Each number is 500 + 25 x the weight over its row's rms, rounded and kept within 0 to 999. Layers, rows and columns count from 0. Numbers have three digits each. The size before them is the row's rms in percent of the matrix's.

# layer 4 attention key, 256x256, rms 0.0999, rows 251-255, columns 64-127
106:515510502503467509504513499484536481517490510568480513471481480522498472501515485519496487467464487483540479507562524516555490519466492514457506474483563514502480490487485479468482453465473492
105:501460512472515508451515483518506509521498520501493504443465508524502523506486522518517494490483484510430484494524480482498481512522518480493517504541481495474552495542456479509466483504509543
112:488505502504519521461505481469495519489508484502504518415471464511503479509490537507529503527530468543509455459526483507490480482531511496476495464505477491518493542486461477482451472505523503
106:525499488475491497486510490525487500512524458495514485484486544500518521502475495544489502491552486465537520434557480534483508475475529488466487461530509537476433504489514532522510508445517486
099:490492512495489481508483486450475504536520483533501495485514519543503516486493477539470501484497486506489504450511513496458504505525479475492519528476514538485475507493430470534548519506499500
# layer 4 attention query, 256x256, rms 0.104, rows 252-255, columns 64-127
106:472501552526467496522476513487529466553520535480496503459501476521500497492500484495493475538460474519503464492503517505490516498497527475483491481485544461517531480478470473504517550522520515
120:508498506535463496450544502473507518492505501476519543502510478507516456507504519557468541504532516521486498464551497465431465521482496507458500515523483526538534521504494502481509481499454562
119:519459532525483479501510504500489481474485462513472493521501521533461525551479525499516522547518497526518487544474548524488457509572483473490523459547494526511455457522526480489510487439490518
104:513502506498508516531523494552487429514520493444497500528477524493556493477482507489565487484514510501483496489510486502477524496492495489479498437499523527466548459477503493509546518474446534
# layer 4 attention value, 256x256, rms 0.115, rows 192-237, columns 64-127
114:526481495497524509472492510472500483466494509491525436486464485504502511527545477514494485483462464504475523501499500498557464467548488509499479484528534514511519496469460527502520487519495464
121:516517533450529505462496487496542504526487510484507434492522508453510535480516497475517498540492520495476489505478493491498505486510478494513502519483512510539518466469490581474523493510486518
122:467500528518504542497462512518524479496505525526530477499484524479490475501440506489490509507531448515476499530519464489533486472509514462497482509520507464506468497484496422559454512481529489
105:505437512497531476491500514506529493547506499518528508509515530525503496519479492554488492543505500513502547515500493456500494493490510468477473479492489466502465486494485504519546497511500477
131:505494488521480532532469507559510462498477497564486492495454479486512512522457503506501510506477490493487545522507493483484518513487529494519502547542485484471496493536495462498494488490501541
116:498550476538494485454503499498481498511531515458448499487471513524507528512476523486475476481500502543500481515516498500492497489482447468487513511464481506497486498426481525484467492501510499
113:462489518498485513523493499564513535564507521544487580513519517509517476470476488501512536524500493470462533506489514492511538512439478476506533494482488469501473459491520520520534522495442504
113:506475479459464511478500484507498489541463499501466464521453515508544489512458504524496479497520525457464494481484529547509494483490522460528464506485475512519510465484531544497452476508543556
125:534523494467460523454532524533516476519527492513501496550500524498532485501525504535486513486502520499525455478505510459498467499498485516505515505539539432488436518463551519506495482481499464
108:530508526475537521449485505527498511475530524520486508522484509501499496496517532507507491529521508502525544472508497476471527522541503525490496494473536503463518475496449519476488498535540482
097:522488502536534477441545516491509516485490498482534506495471489529471513498477526532486512491507495561537491487524477477490473509510471549503431470485519499516534518530468500506527480499565515
107:549493534502482473487516506504501526467499475513493490512524424518450543495547547533546509481497486495501442505498441468485496503523520530448479478491511452477517499503489500554517515499506539
124:481504488531483515528490542501478515514523533522490554499480550454471494556504453526517501531505501510494526518505513527520486510483495490514493512487510489503494482451495490473481531532495532
118:467506476480532510526479470496490498531532504512504498470475490525492467524492495545496486492543472529518588495501448476510480503515488491497448510518518507527502493488437490503512528508532519
118:513493457490480484567466519536498500480509501515481518513508526444531523498507477500493486485482462481500527489469508512519519548502468529534455513503490498505510515519513491467539518454472515
113:539493494512489553474544465487502455506502506482515512474502464551485475502492514480514515467458469511480435505531509478499507488553524495503502511550478550480519526525462488509493480497536462
119:480496501543487493527475431517474467520485463508482492478469521476505460506456517570482515506522529450546496506471504501485466554500505505511494521497534534470455482520474499505504495537487486
104:510531483500471494517507492501514492452453460498499514540478518482474524465458550515471494472533505483546458509488522500540519462548517536474507507479512472530517526510505475518496480497519487
112:485521492490467502468474501479483535511536493517503517507482506535511492485480462513488468470472554506524464501496528513469500501482516495534483471503458511481427512497522511530476518476516517
120:481527518520450453536505493533529476476502515472483490480501480447486491474503513529474537464487508452496460467418493490513493514432509541482511501495517470477524475501481533498481491499505482
116:515506560508491491495512509512520530557469530479529528517470523503521492502513472500520530477528535508542522479469521468514504467507480530479495520450490506523492528506495545474519517507503529
125:547506481503530530495494496454482487513474460507453475491508533499505512510520483501530499507504466503459513524476460527541536539528489425548472503509465487495483520492491520490490496529493544
106:526477516489443500463494518523485489553519485530502468522511493489498473532493538442498509498475443522488526510513549490498498447543496504478514520553503501514489493500475483472521486463505501
120:478488528492498514493483465490522512503487488487495562512505516480491481515519553485496518480485503485479519510494512502462484491530500502522525496507509460486471483478475491499489493460478497
116:496488516512466464549466504481512451538464531500447491487467491447484484472462488485469522514490491476504459506501511506512481543551497524463516533555555473528507515491488545511484534483453493
110:528531463478491522499504463495497486505502524481493452462501482478470481522527515513486496484496508533526503532516460507483526507491472479460545498495484522472523495518506444470464502480557489
114:439495519474502505526534497470541493490492505491516495505458476505522489494546436484496517464514500539501450504507509489496486529546519445454472514534530570485476531507519515518521486527501488
112:562487478487530514495505471461521473547493469500458510521504490464506513478544513538523493475480504475502487538527475513547496531486495471533484452519463496486504520464513512461478527492491541
122:496528495522470484523469504472520507515561495522508474488451478474491480583519461514498495465504485490519493499510503521499490482463477480497507489525493494500514486532448517498520520540493535
101:522478460500548554488534474593500451470480512477494447487474493480495467582514507490502530540529455476546503487499464474528528496510487502504513511501505494506543487524530499482494455533524497
125:456456521514500516510474508493531478493500529552525521508523508489535547513466457466507550508542533481537504501483540494469507481474445511510509455494523485463454576522489514490509497473497505
112:561511455497488515510480534522502501501520496497507512484509464553479511511497483478480444503493459552494463510551512525483536473485493514508491504509505535492498514536509483476496492479551484
109:510529522504473486486471531495479501474517505539529512507533508513511512521498490486528542512503503488508504491466504513517504456545488460483511510453463469516523474522512521513493543501489524
119:520499462506547497491504521478475527513454487493516548496539527508507465494510476515536453485502497525524485506523501532493530494485493479521486515494508487526524508501533533490512573502498539
107:507475496534484502466555515522513495477494538469466496507519517505506473496540486512464540488481516503483513476475522509485514525534506568496473472510500524522511529523505517458458511517527492
118:557473477515499509489517500510519526542454506477503515494509493503525460496507483518495465488491526512514531483523533490512528537471566506516462518495480522471484520489576491481522529469543524
127:541459487480525514521478494512498500497488497559551512504480517491509501491534465500507454478474515446492452537467480517479458508505520485505485498520541504481497565512521537456518523483504462
107:523492496479469497531516469446487535488484467481473507503538475558494453483522492506503457491519494489458455522495533539520485520528506472539497502505494537531473510488498534498483508505516517
106:488492507525458506477525516453499502517512517457523519510534494464499463525486460500532510489466496504516522487504487469448497499473485529498502532475489521460552496478523490442478502546492518
117:548493450464511454504525539506494485504503516488485530504515501521514516493487483525504491478506500530481474526480508486563475506485528492516482541516511495477486502508494546469516470507508490
104:553555474528517530502506464448510507491491488492529515521517513469480506502510550494512498455511495501502518495470510524515487490527480509518501510554471516501498520496480481495479473533496522
110:468493528556467451522499518515505503533504490478542532495505544484476477526472451501451506502498520487487565458501484498523483498557486496509525476510474466473501507474521519474483506509470554
113:472501491544537521511515474492496514504496477442538493496524483519484465527530519527484503507528499530507513488545454539487521487506476547522481480481501479490563510457489499440513464525493454
108:516449503516498495483458507480514501501491497508511514516498518509508487505478509474498468547510508499512557530497508501506487480499489506547495479491508512448531538514488481460470492489491519
105:464512500527561490488521496517496499525460483485490521492509531488527466521503472540471530523520525474537559500486473482512497544499472536458518501471473501512504482456499508506484557508497495
116:469541532475494464491460490492527513484496454471535462491501486518433508447531475488476488497531488524486544490479437534466526465519500494488519526513489503532503539473468514513523455498440524
# layer 4 attention output (transposed), 256x256, rms 0.096, rows 192-236, columns 64-127
105:501493510509491537483478505528500457561500472520457520485522504461479491505510500514496482525504514478522490497516488551436502501467508492530496497516510400489475557546476472485514530476495501
109:503532527508525507504505495507463513515465511474470517518444506508528463518515467485490514495541494510540491505515494510452484489480529509496516539504494474437480521476534484521471540462466507
111:471480482521512474541531537551504511499481514493480490510464517495562517514552517539523533471498478497507484510515493494484487522464514524522485496470534515551498535496499540507517486534483500
099:462550524532500492489525485469499469501520523477502492465525492465498485475511504471503509504502476488518463473519466485498508449506452523513520494469509458469502500472446508515499480536498501
115:538499485484482477462513471502535508496513538485495528514536481500555505476504520537454486533532483482474497503532503469500497508506492493474565477488527516533485514494527532516494479478496474
113:512502539482474498524492511471524540533494527519523517495489464495476465481531526510506506491496565477526474457514533510494518495466567488548513483518497531467543525533478478532528498491457502
104:538529516507537551516533495495484477457462514498507529457504518487489530455519498501500500502522491579542489533468477497489509507506468533506530504505500557536513528498544496500477513534506544
106:470557510528502496470512470519460537505526516539513520503493518470491509487516521504488502525519503514526531541505439549486486538509527506457505425489514495499510514544549484510513492472519528
117:491488490491526483507461471519484529500452482489506503520511497482505506496514519517557494482506491527470512514524516516469503498485520503517483498497498529492479539563505455511460519529522555
098:469491497539492512538497528458489497514463442534471487543530538460529540490473453497444492499467536502465520458512528516462527540466483463518514510520483443527489542515480526524512504489482495
090:465560481509489478518482489486482528527454476500477486535490489482482528502491480462537455483518527468507485508465477600503484515453509484518538499500503467506497496527502499529541473515502491
108:487506450494469497493501504497526480516522539490516494453511509536546476501495466491517494534456518472486529497501553525512456494488482471560517511506521468466492514515521491474475501520440493
107:514495483481499487441521473495517507565517486467506501485523445469508519444480536465506515499497499529489485450499501478470515485521521489491546511523528524497486512465486517542473484479484508
106:470474485500457522506523548491551485470506516507474486471507512492516465484470539539531494472452483510490471498480474509491491524483501525498503458468492474490506510480477502503438442489469499
104:493489507476514507446513471470488497517486491495544525483522528520484519490482515508516513506503545492527487504483520512507508463527443475437512471519508560540483477501533514553458480490517444
100:519493469525490505529525517519523497493471491519515529491488552493508541499487542509524537521494516500530519516511496542527509533484493547558460511465499479537491510471479488508508517498479496
109:497506477481486511475509530514529481475532498505538501542503510492507548519505521487511533504530498542451502499524491463485510493520499492461498480503503498539521502516483466474460480441530474
101:491464561453492491469526523529496485507520520479485455514528517530487522502475498485494470511480529514467530548499463502497501495470457474516504525495517525496531483480506457513535539524486508
105:501505507518520515551536525472491513501479518503493513477510443471484516519519491482482537537519479527514496532498532492533475518497477497484493483506485515511549486503546490466488480537459504
108:500490520496543493505507488484536513472545483517516509539459499528499463502511538468525485514522492490492528490531483474470482514542458484546497501516473518483470485484510488517507497509504490
099:495473478499472499505482505474498498423486509505501487489522477494481511511493531489520469518480506527521479502503506521507476508487507514520495530525461534522524469501480455478525463474496513
109:493483486529498476490469483501513496487475528468501469520500471506540460490500480496505500497466518495544504506470469482480493508501505558457515455472548487498512504516530491494513487475531459
098:487499506526505526537492454490505507511516473472490507507504490528525510469519498510503490493469555487531450482521456488542499489474525501539487526479451503501521558501481505516506521523506486
108:538468497475477501509538530532501489524484524494536477541514516486523490457543439466493500513501489500532517500470467464535516483497504484482482503508490510478539497561498508508480536552519468
107:483541477498490558479458477525487493465505494483504504509487475543495498499529556542517507502529491511461515482507500475500514482481459483534468506473513553500460480503515441513500509510493495
104:503493511576510486542461543515515515535469533507499543509507479525533418502517481497517494478485491499433496503516520514573504516498497500532471506542501464520531515503501532487496523511526500
104:519477478498498472511461494538459505512473512480484495509485514526523509520463545539457440567490488473526506487555505487489525474479503513579477459502483433519524475506480531482501531447486473
104:485510459504492507523501524508510506509475516469568495496542514536482471455507465498462508491558476497469513523470490499503485480504460545509533509456537458511493500486522491528434490502532450
111:503530482458489509479486509502510482472486478502536511440512491506501476486491496512462518524470476523454497485518488501487494502520528490472498457470494514509474503459488501506476487521446492
094:480498551522476479545423553507504496519488472523482503485496515521480557473535478530539515510457532479449487525507530487463491487507498511516480505523500482482424532498485551512533523441504504
110:483520495488530462504465502521523515457487505488477505478508470494486507513525540472491493519481423502494511537486512538514495503501524511497522518512515467518510477507503542530498520511533505
103:472501491497485508472494468474474474520516509516508482514481502451498499503518501492491504478490495462517483496460504506511530508576525501523488545443539464495520492492484475491491514484482465
107:466503496502523504503527474470521480500491483444491535492470511467500499439491521472521486517475535507478469547492565517511495498482477513505471491542517533471497516477479478488515495495474509
109:468500515514500507508465499479516511505507550529531477491500489503505481499490495484478501500454518472477526502458487459535483496524510499487503484479489491491497520518451472478479509502530425
100:518479484514483468503444507442473543539495471517503477515493466490495540535538539544531487525491524450500505533475508518530533531487546479496521504523450491504467491516559518484505514507497476
106:476506491536515487508498507494484496529480537526540507512511519500483509521486510499512540487469497491514500479485511508467518517508442501438493501501456479514455493517473465517466524490482498
111:465493530512499493482519493524498509465510499465485500527511454449546513477511465516441513533495464523534531508521481525487520512470490549498496526522480521504460490527496485498442485534484483
103:513509494495539515472503485530473455514486485450558500451470477470499475518480494467534506519500515495521531504481471481475516462484543508464500487461543500511521506504501454491500472502503486
100:519514524501516499509473496455515535507474495531492538448479495510466445530549526495520503567496490489472453486464531501513517544507515439471497478531496482482485510518496542518443472469482515
110:417460522531510518458496471467505545511483472526496453501494479494504520474508520486467504493490476480514525452540470525461483496484498488476500487482500473492485479502455475552507548466465521
098:504471500462496496493495501540494475505513480455479467571503500487548476474515486524518509534504533488473505538515493501522520523503522497471535505500497460529516491502518535496524494502505443
107:527511466447480537529490459448521489486497515537500516494506508514541501458524519490480500519459483513484476533526527494469511514516497480463447486464514523456489479525488453543523516479511478
098:533515504484473506507502510517496503502495514533478480462517547485521525512519490520493466459494520466481532525491523536523521560534501457499517484499471440441507482550491499506510546485513484
107:521510499508506488479549529526486502482518550498457531451502465487495514489509503511487529477500489481494488483487443518500500534494467501439553489543492477468505504489476501511514462505496471
097:538509494524484499529491499486507500480481538516454537487520479533486532466494537514525462481497488517471450494518536495500495459504482514538508481480487520501556504544504509478503434475494494